Weights of a small transformer language model: a variant of Adam for these matrices.
Each number is 128 + 32 x the weight over the matrix's rms, rounded and kept within 0 to 255. Layers, rows and columns count from 0. Numbers have three digits each.

# layer 9 MLP down (transposed), 1344x512, rms 0.034, rows 605-641, columns 128-255
105117103111141168118088131091118165169071137128095113150094121160120172176149140139138130149111094143143129105178108087144135082093106138175134112100073136116207101110093143138101113111168150095109169166166113130112150072093052131094137164072148130142184131227095109144122111125166013167096109066135100152138112110104113156136105143120158128110058152064109170131131096169093172137067
111172125125122061085148073153134148096159110122170116101133178127151103159098128157116096150169186148152162122113156127127119074099130157143158116156115104124103192126085202079160144168090143152157160103160085165166126106086170119112168102159166110099162146142101117149125151144121107142111120135158122146058144168123066095144135140062109110124088114135114088190123101135095155169171
128165141094166165104115102149104102165132139074173080196169092141138125194106067128120136058179128125119120137090151174123121117131072121058082116104084040130136135113095151138117090116156118100143140113151124193103138122117147103130092169073123146158144048096082157106057166124134147103139110110134103111089064129114147178168154112108106124109186081053095093153086100100158142161085
166111173100174171162108137158143131166146088128131085151191182094157129137140137127100157147138180125110136134111183102130141133093194118148214170097140110196107182092000164112158158154098142122165145107106170135168157121100114146148131153132067074187138127120145126147123078153127127135111105127141129161098091138141150136121159168138136150166183122209142125123119118088141167110163
057160105103094135110127119130151164140074142138125123126182126079146130205114102136110164113131134102099147130135098115115120138112102129073186100119097130128131132149133169111186115095151168101106177116116092148152137140191084127126095109099138159153105159103179149180058148152051126185121151064158131139126087059083152111097160091130141150132114159104128140151093116083158078122114
166144113110108138110125124116145112094166126178133186121159117078183107124128129130147128173117132102128127120127090104059132122077133150127121108143096128099161175168149111200121098098092123108104157152130150153138103117102142170150208141168128132138096082116135069105129144079179123156149123148159117114183177148126165090073157077185137144104157070171114152110134191140106079135126
087127121126106156108201117160122192122107137120166168190073110121142142148104129155162149086168116143158090166105071145126107097164129148122140110121044204158113115138152074131137156154150134092082158120142104057124221087125123134138077171104124158115106132131131145158095196137140091124113126108140082153138073106151144087180107154182075170145110130135185099186095135137093193085119
136142173145125158184182134108149154120147164079118119143166076130101128114111193100153169138094158184193114130181086096099132154133044127149054114078117166101092162136133170148087141096144099110082165087133179079041151141145108090097203101148173122144130133111132111137146151137115164174127125134101100184156210155125062121124092073107133145100175166119150148131177112084123092140150
170138123133132131112165171108171157072126110172141109152180188104127141149147169109218136173132162134149122106180107169157186166095162109150133191160064101096153078142139155103123152118091125240156150135163137163112131134206088132125184098102047096139097120088111118086089131139150177125150174171151180183109080154171103151134106158128081174174206164087139145174118118143149189123122
093143092163116148143111109146107131174142093119136120094130139099114094131131110117153170104164133114100118105143102099187129109144089102099138120108153177052186118180128157147136122115116192147124153170139121126113106175162034107110119168120112179101163134192160174137153092129141086087103090166120130155151171111129084117107113113139183179066140143129176146063136081144134134130094
119088123123142174241102050101145140132162131137178113114208100178144131148100136132099140164174096138152150104139120173132139097098162145070137174137148145145074102104059110153123158133159130106070192120115123141124066101142182146135152144157116108143118134129187094074146159067077132107138216053069135149128111135160096147044143243157156167147088108120102088139206125122116109184138
108113136094155172137138112146123139094135162147103072077113127101151172108181079131158099139162121184169151099122098110153177121121144079130128153131107195131119109164133178131117091137134150090162102132150147153091139176187110117181141104145047180120111121120180182094153138135140156094125190120166120146111133078147103051124158144156092175102117159165106174184127136071132113127121
163122045122142125138128100105063171140121151123124131126207166108120143199169105115150106092094169067158126052141083136109155152135133074105169139099154126133145116169221126138096096173163130145152122131051105133144160180145138171143121146152147148124143098078088122121148133140118102117106083147118153099100106061125169133103097103125100136050127187118136105131088117102113085136057
136121159127116123138121094088132196145130087113139119101079134111140103132117126144196170080123145123148110183204115111124163072138134127130126063090146159132130149187176132153134097135096111126149125097139143100117186114137154090158089140042100122148094138139134070113122155155134111155093154090135154080182142130129162015158163084098110146090123156166149092145105078096193168107095
143086163119145145109170113131126205100115082079156132159093118090133194122156185111163095112132144111139085114110155099087101127166097102090145179160163206119074109159143182087133161127139100089172123111159161114125057142149121145193172152078072084098123113107135153110147147127123116101104115168044096092135134140155152136127133174133110138127129159133094064152145144161098082127150
142087096149149092128206160132073081133126153124154177088075133137198112075129104144153146061118127124125109136148193173108101147163067117110116166132155184129150137138110140137072144086119177094134047131160141121081107103145150121106115096046153118096145126141121131163137136191113171109188118145107135141153136056172091075145174124155168119155047128137143104164192178099132084113090
114113130126149149072133126121116175118161126120094091100190166175140071137136123141145151154107084137096130124168111132126099198160141099154138144082137090172085098147078119154130058139139156139181139120149206158140181104113131137097153167189146075067133136173136099117194060096151130174124093174140219156058164140138095171121206151117084127104117117079096144105140199134144173169136
058149162109144147079084153119108082148080156084148117144188123160130110116097146139112115105109146147126106180127128081142137138088171150131128140150148141108094176126183109121076124155143123138121150132124115088148188171114138107156070092104142139155099099114140135111176097095152148120160097112127093081094131099139098134170129121109136136114102127179162126158102182169141069129125
125107126141147084112140041145190154135118179115140124105119127165102112101122134126120136027120107107160114124092108131149116172098229131205134155124168128122095110174045150191151067149105099172150110085137070116187182123109110123145146114128119132110126117159137120156162107131157138167110141124165207167120080125100137147117130114191145163064114119117084144066101113145129120078103
137128140076165176109149085119096100141171141074164107141133140126140148128141110173102158117158079100121159103141114102165091157158116117130127149138147140079140120116107182085114155210104118136166096168158166134129124095140161071151123140143114116126073125116174095140180110076157149133108139136101109166110131146153155124150105182108109121135118122108140121124162121070130169072117
150143114138154146175143152147169128108133133144159180036057101149108125153165163104112103120131109218082136135127096139152103150165126090129118075154119151129110159192189095117134110155131090123156138130150153084150166110115171078154168117099057131153110160133122118066155099131154149127164126136153131118081154144124085128131151118115152173159141180082152148100139169095182136067112
145105087162131159115129097101135108067118139142183160088100124144126086098144116153112135134084115108143196206154155185121111120131097167181160103079117116086117155085170158116103088093152139178106115176099084120218168154126165103108135091130165144097107130109098099112173140075082110158149169140133150093182091080134077180145175098095110128155107156145150091137139152159126172133134
109163079147113158154157059134130139103118167129121118085086136143149154172126195107180159220127085122126089116118079138082116108127126151109151184166100112096115138121130079172142151129194153117118046132173186109085093115113208111097099105110117121101138160137116061063142167130166117163162132125125169086080053084095182145132131144148179105117151164109156069166088175103102128165103
130151100159124167166118178165086122151105098143148144117131171128127125181106079099138139115127138137170131138123156152159166183179077164125168157145150103149143085093116153094106192141155143156162130089096110141157104105079139099165124108142083129167137120109114058072117109123135106115144114102160116103095104182159178104051155146101172159082167120127136151143084126064166166100085
132121094173100104122112124102112157089136101154160141132093131082118155156121138132186224136077112125093113065182163157106083110113154110148149150123110136173105122122161200125157087126155166074130176092112131105198190111140098157091087157076170103063076097110191139181123145068118120145190172142130128143102067190082138071034126144172169112157040150149147140138131096143051178122110
116070123153154140159136132079071143143172134103154179120148110096099125120143111153119108129171182112124161105154130118070103082106042156093140131166110110132186153154036123166174142149131114101154139174166179094163140111139102122097116112111126185147151165205115160154185171050070144106164100170083129141188145132158119116066064184138170122166162124185124123146101148097161168120134
126138166136081147131139057153149089067139040122144119087149140124185156121088168140126102130107186125069120116123187140178146124082109134142128163103147122117075146096096135147188158146144055029163144110090204139133145171117105125149153126112136139101141177092192151091099111169151079107118128183133198107177124179172148105071095214089150116157169127162097181157096130134182168113086
138126113120151118128138164189161094165130136138149139193115140181131166185126146219145107146171073127119102096115123127096127150131121132119165163120114064158128085121160130118061164138079109104144167118150098129078122078147130164188066168130197116132117145089126196156132152132146179194133120112127139159132151120106140096134143154089152144154130141054098098110103179164116142137111
112166144118104137120106167099133190105193178195097101118098130093146127104133086118167152052112219104115111154118144118168140161144129109186117017065106151126150130080076087124168077081038114126082083136135068106133083208101074116040183149111166093145176131132111142086127104140123108150097122120137149177204077123132107150096119097110137116139156161145143123127100104129088209086081
111120106191109146138136193146114103187128116160136135137124118094132152088170128145126163193160051128093139143089096154121111097107120130148111095144130164062146135060095161140078185120157125071134151132099156101130202160161115071181210126147155148149193121145189103118176097156074148105202097095157130106127151132141186082148147116062129108147117103119119088158131123081160098105126
096147127099129132093125141145143139215143115108165139125132136150145122131142143131080189195099102159104100139209119124138182141049156139151148136179172059160174118120110169138108188105088152137070159143108123122119075147163120161157126129140115120166106133083192108142142178153126089154134147154111097157110098152135160131108100151148149126145167161140149120091138099141134078166068
149184166208180193186120062144158146151152155095080093201144100091097175116104143110145099169097113158091093173124082105109200101156128158095072151127101071165137154089109186066153097071138087139141147147153083101094129101104177146064133099192083069179162127119118143160137130107131131148098131144126113115104122161118129166151100161135168150127158172120154106202080097110103136156127
139157158160165168173158072151079228140068178159153150187141087147145100107089163192139154169185143094125098079098114127164126131141118150108088140130066126156060099166073123097089084149151152073105108131165106096147094085119096101143181122153081129091164085183078124156125117152137168151102104109076109153150114175117164130169111126155175170085172098092112109072115143148145141130140
081127134167112188142146085143167124141136144153118118123119073159159186092064130166156150178160175047152098169118203130094107114091055165125106157134099114152123148130044165068129157143107073114133064085116099138207125135124152139113065188160151064061141150101142145151153157150127174098170131173135135133097151092167109122137118148095134146108185134094154111101133162163122159148144
180181097178122142130128139148086174172125072086161142162142104082061166134101145152145138147177172155136158120118157115155169122130124199114117134150113137160155140138143117154123121109129131132065200158208101110161180164113125100126088111113129128151113071127129085156129176140117119139084118113163056127175088156112071143147147095165103139146081154082057123124117153099153097097136
126135084157117140134111121151133110044140142127109161116121107117161096166073115132116183089114141156141211131106192129163103136151169117142141209145163071160160105101153146133119165128024149134144098154135108110153127123123168137132121116169181093092093093137088152182130102146135081152135078152181172077116097127117094145077122176160177119137138156134159106095123045094099109150108
161134116094125097120063206164100109145107128085148124086057146178122121137159093125128134051120128157094110119162188121138134173077088112154111087149140127119096159132076145105117163141127154125118119109177101137176121138139074127156169116152164161133107102077164135146154135159133163169094140076092144077139089178200120071124109064076136147103122062113106166102114161081148194071101
# layer 9 MLP gate, 1344x512, rms 0.039, rows 606-641, columns 128-255
090109118098114138159158135128142128125125103111121096167084116094161112097126142131088075122162146079157126100126177142087149105101135123144133113107156126099112160175148176196126162129076100136131110108152138179094124148149142139123088169171068145095106165151129112140174158145099122147194142155131119120017111080095143137127127138124072127125097160093128091136184137169180134128128
150118154135143126131145077091181127106145172140186106195113062130090075120053179133097160165120137069086093156163117119096106176106125131107111113123115082151146156115127136143080124109157170094159127132152179111122111130115104143069100077114112115146151145091172132099150092180103090100129117124122152139121185130089171138134143163131091085110153132164145123177126119069171133163116
145157110059149179096140155154146144168204137105143105151147089108089095131150146182127109094193141167112205088141132097150124120098115147120129219063152126195077156119092111122165160092055124134162143092121172140145139063140130162213132113179105124145120130091160124130183120123153131181164065109155149094129146166135132156150163138096129151154214103144170140143212131100153184104131
078121095158085157106159088097159166097153079123184121145118061147172152135157130158159094087094121083163157139082156157077073164142135115129117106140097138162065106142128133141091155147103157181144091081158167105118100117154095131088108163116124078127053113081100143086122108134117118128096114115138130141144127167136178121162155135124121150088179188114173159086152031147142130112059
156137095081100026140112076105118146181137109138111101130130101130101154119109166114115179168120163153140112084103137148150145147153111089174165123115123099132119134147187156093095174077165121173148062102065078124151122138126086107100069146156097119124119144140156165144140134151095107088120153182093153122154124110168133126091133161092183185128126143183145191108093161135132172132095
122086148152152160035128115082155085100118111159106077133152129136139097129142175126135127150144114126112060182109112100079170131130111127175155119114162113144177145114098112139122115131104111154121103142186097121135140054057149159175141098154159184082165163128163108109139146118163095147145121069180159104088114196139131142131115125097109123137127125090172096122138148137143133081129
155110157175101131151081155127169093114091098133123134098137115133128157205143149135124136150120115127164170116185139122097092166125107076089126115116102094104132116123116080126091123137128149135168142123152145158149131114093060135134097071132140135177149132126076148084163135102110107142163195092131147149195146148156130115139124169121174159189179147113148134104168132089089149151128
136136141130158152116136113128121102121136151169136079129092205110134173150160166150096155147128188140187114166136134128119170176163130101127097187144191110142166172116116117106125166109164162140141186116104200087125109086088152179125033132136094197190138099102140103130127159172119091134092121103092098097101114221168109083145128108099084130158054111171157139065165056182072125097074
227135124123170179122123127133120138148132088093103140127150148137104132077115104166194118108124072120204158130116135167076127102142160152117104093153095129154046133116124130150099167124130122137161130111147124126134086117130118148139146165176121156106147124098119119110125149075145116173148167155127127172120091115135148158182120150144108166139159158112149061113122204161102124131098
114084134121090093161138101113124153100176098154106132095157101139090073157123146130103093128092096110062116139068179101092208110107164115099158077147080089112147181135118056076092222171092085197164062169096115185164147048032080184180143136174087154103182118089101132181171159086079126149136174049149083146125146097138156124138130120122150105157116122116069137182127105124093037128072
138153158119113075141137094152133092167133099066087091068112058127112134146115167116140144158138137085132152100139081150156117058172098096106201144119117165097116127125101101103170154210086124096129133108179141094162124159110118162179108096152133145148122115107111154147108176119147146120114055141135166110109179172151143073160159140129186125116121072099146169155166143161133164090119
084080116157151140119103114150148121143099169138146106152117135137168150136139169096145152120146188085083090103067147124152154164164147118135124127068085126151091075111127101104130162135137141131095141135133165166098127092168083139134125128151069160150146101070104124110096116096096129147131126120156080145118170196108141112135147091132044182149114154074126097183144089150145109129093
085125178142134131075151148116100114197139141155096078166095197156251149117139113151158196162158109096114140144130080146095143099108110142098165096114117144141100098149093114141156101127160151161118088071130067102076126059136099155165088153142161149066107137144140080110091156170119095103112169122112117146157145130196158079123162090111040164092084124119137127103111072185114146136115
132117178063151191088168137117130116074137115155135089074148114097129124116144119127085140193107087129171153110087103128112137117196162143096133108196084145096102119108122174178151123142128097181144117158222103127132167075076103117179084168109085145072145127158124188148128121155153098128119125111116119179138179167126149078203133105117063154184119162118118040100170125187145146127120
095158167146051126132112080192105077157193094216189121094135127096107138102144087097179146123175047123124136126156063163133148118155139130139144188162090113151113058089110154161130152127151189163103110099114137119141128079176112131149133124152139114065076132081140211118082148099120117132088093176153103157127120088112121114086143197144102142114162071179136106163142152220177099096128
105079183108119199176185127124174170165144089144163086141114125139126150115157096118156136163129103133106142108138096129127096058117146124135137121179076100130130162134098150094180079094103116145123065100103106108120141160095165149094171193136118082092154129116166108113105080092053147143149133084157147098105115144140132069138090123097161131121196149138155122158119178153157197107067
138144094117122192128124102128115120101130117114117171183122168104079132163111150162146122141195143122132155113117149115132141119113087123188089103123156118150162142135127177124059148165160092147112143094128084099161094098158108150125107130143129115132124148153119165105183120178129049092132105121152112132181140086152165109112135114132153104077113183145121098120145103153146082077096
072110096129126170155128140178173084104191151203129120078105181163163150142156121137141142161112097089141148100143138196089080118111074147134163094145108094134136122131121153143144092117135099085119145061148152123126131089108121158119119085115118161093126145122179108104079165130119141095133144110150127126216139155143192118117089115123060102112129145151142111134131083198141132091140
172153110174084165134113150155097094171112139137140096060126080102141160156163173156165150150106115131124167092114057150109118107159168102102118139137147077104117130138150191131100103124146153153132106111149126097190123118186097086139138086164124113099111128069130137165162083072121134117124117102114185174135112110115116102129168165103145122130097138095121101138127155110143160084155
131115184168081150093186106149120145098095179144120109173127055144123083120094125168106207141164116123079092128122102129132119108183170155102161094090108127112154154158090132100118178179136168114105121167192154137086141118120140106179166180135094188114126136184140075125146112166107127146124078049164111119087124130117129107139175117116096136154089055188157127160139085187145156122130
175073172102054175132183089125079122079087130105162209120087129190074148117127102154125103144129200087093195183126159106140103179139068106119149164079109107081081093120102125165143117086150182174159131197159113124160148202151108089172084155108114178140149125123095121172161169148138109118135188112171239036157106099139060131152145073038113114150072188139143107169138148126098135132151
146147113138149138151152103165111150118110146152109098125170130124111143100119117172158101118105121141112089094152059100074146147120106148159156073114168127141196157127108184210130191149133116132140106145103056169098119162142060073167167100174125133133142131135100079153117120087104128132133120120157115092140174161137113178173134150097123093145129116110128142095145180117151091104169
138066157195039163117104193078157025178171141154081193062057129130155176132134088159123173202155160141158089159126121154148196162125180107140110138112125059149099091090121133155133207133097131126119173164095086109146146079103131117105085193097138139136117181093133121117100131163095096051128174169142144081098115133105145106099148145183136075171161202136114138058164145150119173140146
208144138138141108130129151125111146130122082185164104067079122143137137074152172176131119138155236066174130132115147098167169134151099156160121066112161122078131134164046098125156156091191092108053108141016119189143096123102084098125130161141185158148121131088083140155158120115154114096109109121143165081212152152121084112131163209134129124120126098073060204153149126135143149088142
092141187144159120072082125112113140181178180125228151185128144055100124133133078192113176170101137135098094139148175129114101116061117154092147167108157147193147127145128120148133188122089174139145136150067118151193089151059123174151076136139093200136081112119158137133123074153166077137144068118135133134129123163122148099169147155093136082167185097119157149137187151158102142108105
070062120095134126049134144136153166174154146153113177099106132127155147137224122152064171133134172075158079168095106141141085124132077152117147139127070136133101124174148103145041113071159145139121166126119112146175121135164074139139088150100163150166112049108111136149194098114129135142141107113085124196128083116104153116142131116102166117094123099090109118108123232112089103108116
152164077153076087106139119179121072143184116147118151055119203089146139126166142147216139130121097154136074158142061118127159134116099111201176072135115117166122109060092079175092093147111122139074105126107114194064152128140097144156115181151171126131122068129105168106125164154166135179188077148116129124117159163064096065143124115151182120143164140091058157167173123169133098084060
161129122102139178151121066099126119134126124153075086123168072119119118156141132197133117114120088123165145108127132082204136199108169111167141113108201130135099109140142208088114103102150140109119080129125110161137099141192119143157129141160184142086136098105122123110124084183145080066099102152102091146113127119167088044134139119104138141187103162104107168115160079147103173086061
126199099108124087104136154150092146136117156131104125123110162075149124175187158103101130132167090113111152147160086131193137156106146107143121100069135120117171066122126154161148133118160158205083079104103170099111090078145123172158131133145160166164087136128148183086112125089138051112165101114146127118132129096146084157124116107122097136117121169157090151160156175170100153096078
197023135192114078159140138096124133081111139139141157113110067108092190128159144128172144123100088113149155137074131143113133093130099099093150142121141140106148111119134152127164100129134157128154152120182070120118156106130090038105046100136154139093095085162107114119169045137101061136167163148177161128058124080144074175122143112100142124098061158150092118194045128141161158143119
125142133145113100132156145088138150135123137106142169136091088101154124138114098128143129132095139067155131160143142118041130129121098120105173060111101162139126108162136150104097170145115141102132069145094076152104153081105155193167129134125143149091154101201142126123145097133124065168199076099150110114094094130075132121119094143103166127167106068125025173176160184122140118117151
075130109087165180113126120138035141085111164123118155128142122103165136094190194185102226125127099097138133122079108076144092147130159086117103110153075199103086129178102151111121086118093147075146128134185100071109110137098125128106184181095083112098105118148125136158095084114105119148102094099156123153126181162142159092168094103127105147130101117101124146137154148164122163088151
152162117107117121135071092088107105145179084138206141109109118107052062141156163074065128085153131169178117119173089136078157137121089104139019069150147140160201186203116126163176159157110114125144102145153087107140154114063138138146107131135152196120106083121114129181168131148100167132100119059116173123136181127152160144154190133081160137113107088126119121147165132092167142117131
163112124140179150096178174166127108124102100132191113149123143109092134109165110140150138115137141110138135107082120116121153110091063127195114102092132114100061163139131171164121113170118077107131117102136103136112130151126125125157072119158137153140154126102131121146160121084094038127159108162135113116131115130141144134132133175155122121117133133030101127184159218144121101128082
180107101090113139138140113092076124112150154144129167134107125089143047140090110140108110113128097155127147202144123139083088155185121075137081040107111139112139121160103100109136127138094226126109110157153094157119125083109171161184127110117150137120099141109080115103119127174131104158152093118151137111141191133156093113169135107081168110139118117172159199180085124106125114157161
197108148150120141133120133175071101164121112171158093066131138167078119149122151165146200090165043162064136155164146157103135070131126132146122124138126112134156120135119152132128088158151199104091155160147081111159122102132153098149127117149108193149125144127163081121141172106071085148137132134160176140075137131061152138186101088143142140126112084119114134117129118130129096056172
# layer 9 MLP up, 1344x512, rms 0.0372, rows 606-641, columns 128-255
161127118089149171144113101153121133145124124133106088167122171131176134134098093145157106140134110075149139097093141164137149144142158150122124127129132084100127102119128129087077099102107112159167135125159121149179104123153131167115102101122121151124110193128141117188123114117148098081093111174108092164103149090182137154090102124160130115108121144068120153145143173146144121109125
069137084169153077149151142136087162108129088159127157103078113130163169118139100054147104147079201166118141166102101146134095112147158046167179134124133199063132138130142118142151113122050115179133123141122182091157118184088193112194172186116134102119113141110124139119111101068128174104163114141147127104171102104050086086174114069081141110162082129141177122094167133110067140096149
177096139183146110184101079094097133105120156152145158120153113184081089107110136084121128132102103109173120166136105065114143122179132156156102093086192107166107105141155118161109109102107140152138100121115081132160109156120187083139121096102056129169137106156133100148111172122134095159144075109114106097126118113158110128085128108096111146120137142072098132115114115107123166072094
118193111156092111095118116105100127142159158178112099110166134125131091185161169146092107101114178155176172080056121091071129128173140129172136074171127127145112136116099084140151168095137188132096135144135098110116138185148172139131100137139114091155193133094120159075151074155138120181179173074109133117141103106142143108121119140107194151148105091078119109151126177088147166181136
126140090158127179156134153118097135110111142164108092137153142088140153128085171067120071106083149134111122176127105154186094138092130149143166141127135104157136139104107134138096069101107130135173148148150160155103167116110085140153085141091109079079126116167149127135137120109165155165115195088109056177099141068129125125089121139154109100185137120083143151148121151101181116110173
075113140111123209125071166132116140133124123084129141127154141075133141104121137133170176156110168113109092114119174164143160107094083106080077168085150082169154155050118135127106081146107085185134130145100134130125104155107110104130096112124093132150101138130098117127097116104149145130143140145140140094131155111147163163068093111187144144171116131168097151181151099112118082120174
170132118133126108153123188113119155090133130141134135135174158125131088150133085134115149176149124117171140148124165127160154128121124106132115093148141083076176119109112153142138111107181167120086121174153172099222171102057132125117113123130187133167166152203137113178121109130113152131159082118128089123187111145137136138120115133172128100064106126141093085113125142151094155104105
135086124104121093142089181092147146107160203149099112136120173079160141101126141142113087110129148182137131075128060087133100171172114156118161169110111102130142138142123136149081162096155151160160154096123095179205103130161152147151168102106145129086098124080114065069101121116149158115100130116101127149142018070135107103165132084133105157140121136158162062116127114081116161093148
130078109173156063114171115136107127050095116185175067154137143123108128149102114115064162083126123119131131063174102141126118092154142138125129134148117095120140103048116118162128098141116123109120178170054128121152189125099136141111069115142121121184079120150182149112125110125091165152134162106123115147167104156097111148177181071117148146116118109147090150086127083147082061163168
127160155108166179100114117121157119111133170133091191153195115116059117135146130137168145112134121154142100106065126196161122160128134133119127188140112109101075087143123142137099120094168103081099129139086109135093193129137138113145061101139125097095126128078101072030109112184137168140130119128122143113164082158152112146143169182221098126076151118122179053150123038143088132162179
139116087126091180121109087067140151147129130122156106192136159091120097195129086196154137097119114139156133129116102142146145145119127170103150142047120180061135109075120112168140092170102161111136094104122142173096185130111119104147129123079108176154155139155133142076129096100132100195144121089079142145122119107055097108123136096116125079088123110112138106156140161216141160164103
153127157170105087095194082170114137104096128201094110129140140116132092101136149110093112140108080123116097134093148158164087168070121066109107133110000187132161123170100069103164142178141162071094114132095130151127087073156115103101184168115154139136160177146138092155145168146105173108140103102166086113175107200100090152093133066062151131167111102122202220105174099110191092144085
159164112097081134106087151082152139188119061165151159081076106088134125050133112140129126145111126142141082037109158183092159133143149129146165125117131095065062125135120158129143137147110118084111102143102164171165149074129124136118103099193158142163156152148146052125137137232150154134127135102132140120121133124149180089096146083086098140099060096099107150174134133119122051111113
122085116077132173157188089065216127168134159144143091149148135142137130136144180114083130113153084096081121159142162164048156105070133168148171083103119135136157178128155100191103100150153127148119124065188173102126102140138041075116085125149102118173138083137095119154126148124110156096155135173121120161174072146162074158123077141154098080176110205084191130149101133131117115152155
118081120153093172172168135105140108143125136090180111161073166138157159141182205101109124136108151205125155149162128138074083119197068121129146118084168126142117104113100125166124182093079096109141147115122052081114112051164179129129079117149140120111129060121158093129201112108100116072161114110134168132159132147137101075094138153123182075144161123085116109139112116067094093176132
075167091124110114156057112149148109155172090156096153124178156085121122159177145116149077076092164169220110127150170171156146164166100143125192165184130089124077112115168130157085179113130138124132154097078140215113121168144055115132140191056128097157122089145092156112169152157155108163124116117103167151129114071120149088126089154177105117127058162099174094128115114127137175128111
131117146141189142096143119127177153128140112154162150140113125119164176131146090093083034090135132123123155133168122132153087120118122111099161083103084165163103101102103114178150164093173201172128093140156143150094077136168128165101108143099141094160106098118121139140138134141155150080112123131115092137076159097108109107160127150149111171111130128118166113113146166121114147120144
141175060114153121175091133170147101100120196099140129126134133160130136118126088105163132139137120130092130101118117141084112124130085173145164099149116125126098064137152155173205130085196070103081113139104096149135123137108172140169146169108119143147144102083138109114119110163147101078186153227127139101142143157167171148152137099168138156113130119107095134100130094147095139171155
124146089150171168146174076134129080152133111134120139169134130140070116151088144088057152150150132129127090121160146096151104095104104130160125105175096157113135136146118145110164135110080153084084119135119137128077092067125095159099113137116078088153119162185142104094095071115115095138077153131133135115161126052164152140145089143123067123183120108067123122131194065127173105152140
157136080089123166163067120128099074137146117108136144071113089061125088109124109167183125102129127163138130125128141132173165160137147107089106098096110169153106125152131093116146167120121138078069134105085102098151149136162127098118091108165176128108073163134147126137132127090073125086125082121117163149103110109069074151136097157103125185081124156038096146066139153113051115070106
100105093153169119143099157131135106169141111119167104147157090131123096145151161115144150138073130165155069148165112126156188135086157097108088178170168112168122115180167081123095127139131059116126098104103145142118101169095134097182115108137104111090015102161152088124162143086138123113093086182125077101093167127141147092146095176134127159140150096147139131166151135101124119122080
152156134136162109088144094068132158173109120111150163124128127128190123164156126098084115157126133134110119147213097120218209163082180138131133152132094072108081123103129105142098128093169123109114160137098138101109124114065129145158112122143095142129131117126112124108116101106161097195155084120158121132099134138103142134167156155146151071115163149135212144154127144110077174125103
192148155060128132128144121135105151116135121130112150148113136161135101140112154148110114152170160103099136147177183095144092135106104106135051154131095147123146115181106153152165147099136116105112096086149098123123154079122110151143098052138144193147105131067125159124153100191105105101162114096157087194081155080156104151114160160091102137111154093140147193126134161091187095140120
099055106101136141076161182141166167091126113189151139177076157129118123153157120119139193095101158151131115135182097136109138132081123106131150095133155134120138066138095125158147107110164129119127125123069156136142145085149107080126118139018174129147064098124165067100146129106116111201152157118116072187168077165135117116116106157162157123163137133165106141186142149117082077165129
159179133169122213098146084118120138143105132147132164116122133121073114136167096136115143094172177152195079115122116120085063150142106106132083198094134166134145061161105175165099159111114133113097119066123040123111129098160134130157131132121174118125114145170110143120117060147112177178115102179037182091126098167107186110101159113139044126118195213154129133079169129170163123135132
103082123072156117164114114164112133146088098100098116130114085121170121141076150157149147174112148046148101120106116114139152185120161123092151110081136144091127146228130117161163148109123144073039097101138173074090089131116085125192177071107080140053128161077140107147125087104167109055159113112129068138155105220201146128133114136172128098166123123167137136123115105091123098144164
133161131141127120071168053146164150055146084074184090121166101112111087045139123148152144068114173084208134070128124189140138196137142087130151156135098124113176132065126180155150119158127173119147130169088112200104078129107166088153073158152118135179115101154131170166144113116158155153143115103134111118109124133160126164112141129119078103141147125110148120122149178106168095150116
125144142089175135156144088124226123102160098149092083038172146163171115158085111102195090142116115112069177160129127088171134110125136162111160111120074122090124152113160154121090123139077179124128122103129148109125149189059085152131101146149174112176169164166165079125112126115138116109154147139144145098114122085101165157116083112128119163146193141068079178088156133143072064120163
148126142078168145073144145121142117115126102100097142140122134140117152130159136104107110134115135056093091129107146148172154133149125134094125112090137136045117087079142071146099122110144101105121086058115145134093104161156117100136147126168130140105175171124081081120121153148153162107158112136112163172106130154104149120106172119120150107052083168130105143113077134151139105107131
154082151154151157127194145154125151130100112107121105178147080108206127105147167142138081109245097102176133122114140138117114106039094132130111093125107098067144142112066079136103140178155166167130100127154169093093163157207110157059133114146158136169139099165117171081099097118138112109146097134121125119147122161147071136136152162117145088168173121124103097160159169113135135154194
131094126101103121193076101174115105123137192132116120208140115126163148165163113109181117088107106150155102075128052068136155117119105116145138147059093111170100121140158142163074052140088064142161123097178140155145173152140123127110187126101099172091114147171173190112190120130105255119087169102091117114145139107173196151062076130119145064153157061094118104143098116081110102119103
144114143083114177161103140094173067125164083113094115108155161137177086150126093173121135098148184105128148149118155118098206119163115152139132111179105115128119127085140128103091078147092124125073142118080113122054130139171130114142159098119072128137123200113165182164126106109040142127119142154135161115139105131137112135100128153139152094116148123117091128164111117128129142057148
152131156154118139128123080097108193079140147146111104127103076135149132165105107124212118164152097126188132105169224191170079131184194098162162138158112110134160096146161116064166112148153125127147056104124089085157102077155133114176097175104132101100118164105114125164102143184129109102099085135115154075139153130134185078067124155075135158110099108088144149142172145169146141152152
188175125092110149083154095146105120098128179174145210105078173184128107110131109112118092133103163119153127144131067091103080123159165137086163136145165122151131101153127111153141100073144108072074120179147138115106133136124164136153155175126140146093086111132215083127131127173140156172150104179165140153157058142120148070118085194152079177113125114148137126167130115175121174136167
196127186157131138101126127122138152128110151168153151104118124096137145098174113124104108100084136129164106094152096110145099088108123104119170144110114127129120123138127107152076116101140099122134072124187133108049117115149152149151105157093163099151135120155155132124128183167125156183123134151060112117129110155108119144216139156162169102171063212156042085110181123149064105117173
100112143142104169097160110108100124102123146128090164120141105104173152097119090115120144159142103142072125135077135143121115113136152146052139051148125151138123143162138148159143166134186076107119078121144078103173129145211094150110152151120158153096051134120103127118112162140132102180177118095147134202104135118144117143171176090127144144166112148097035149155203132176192168111100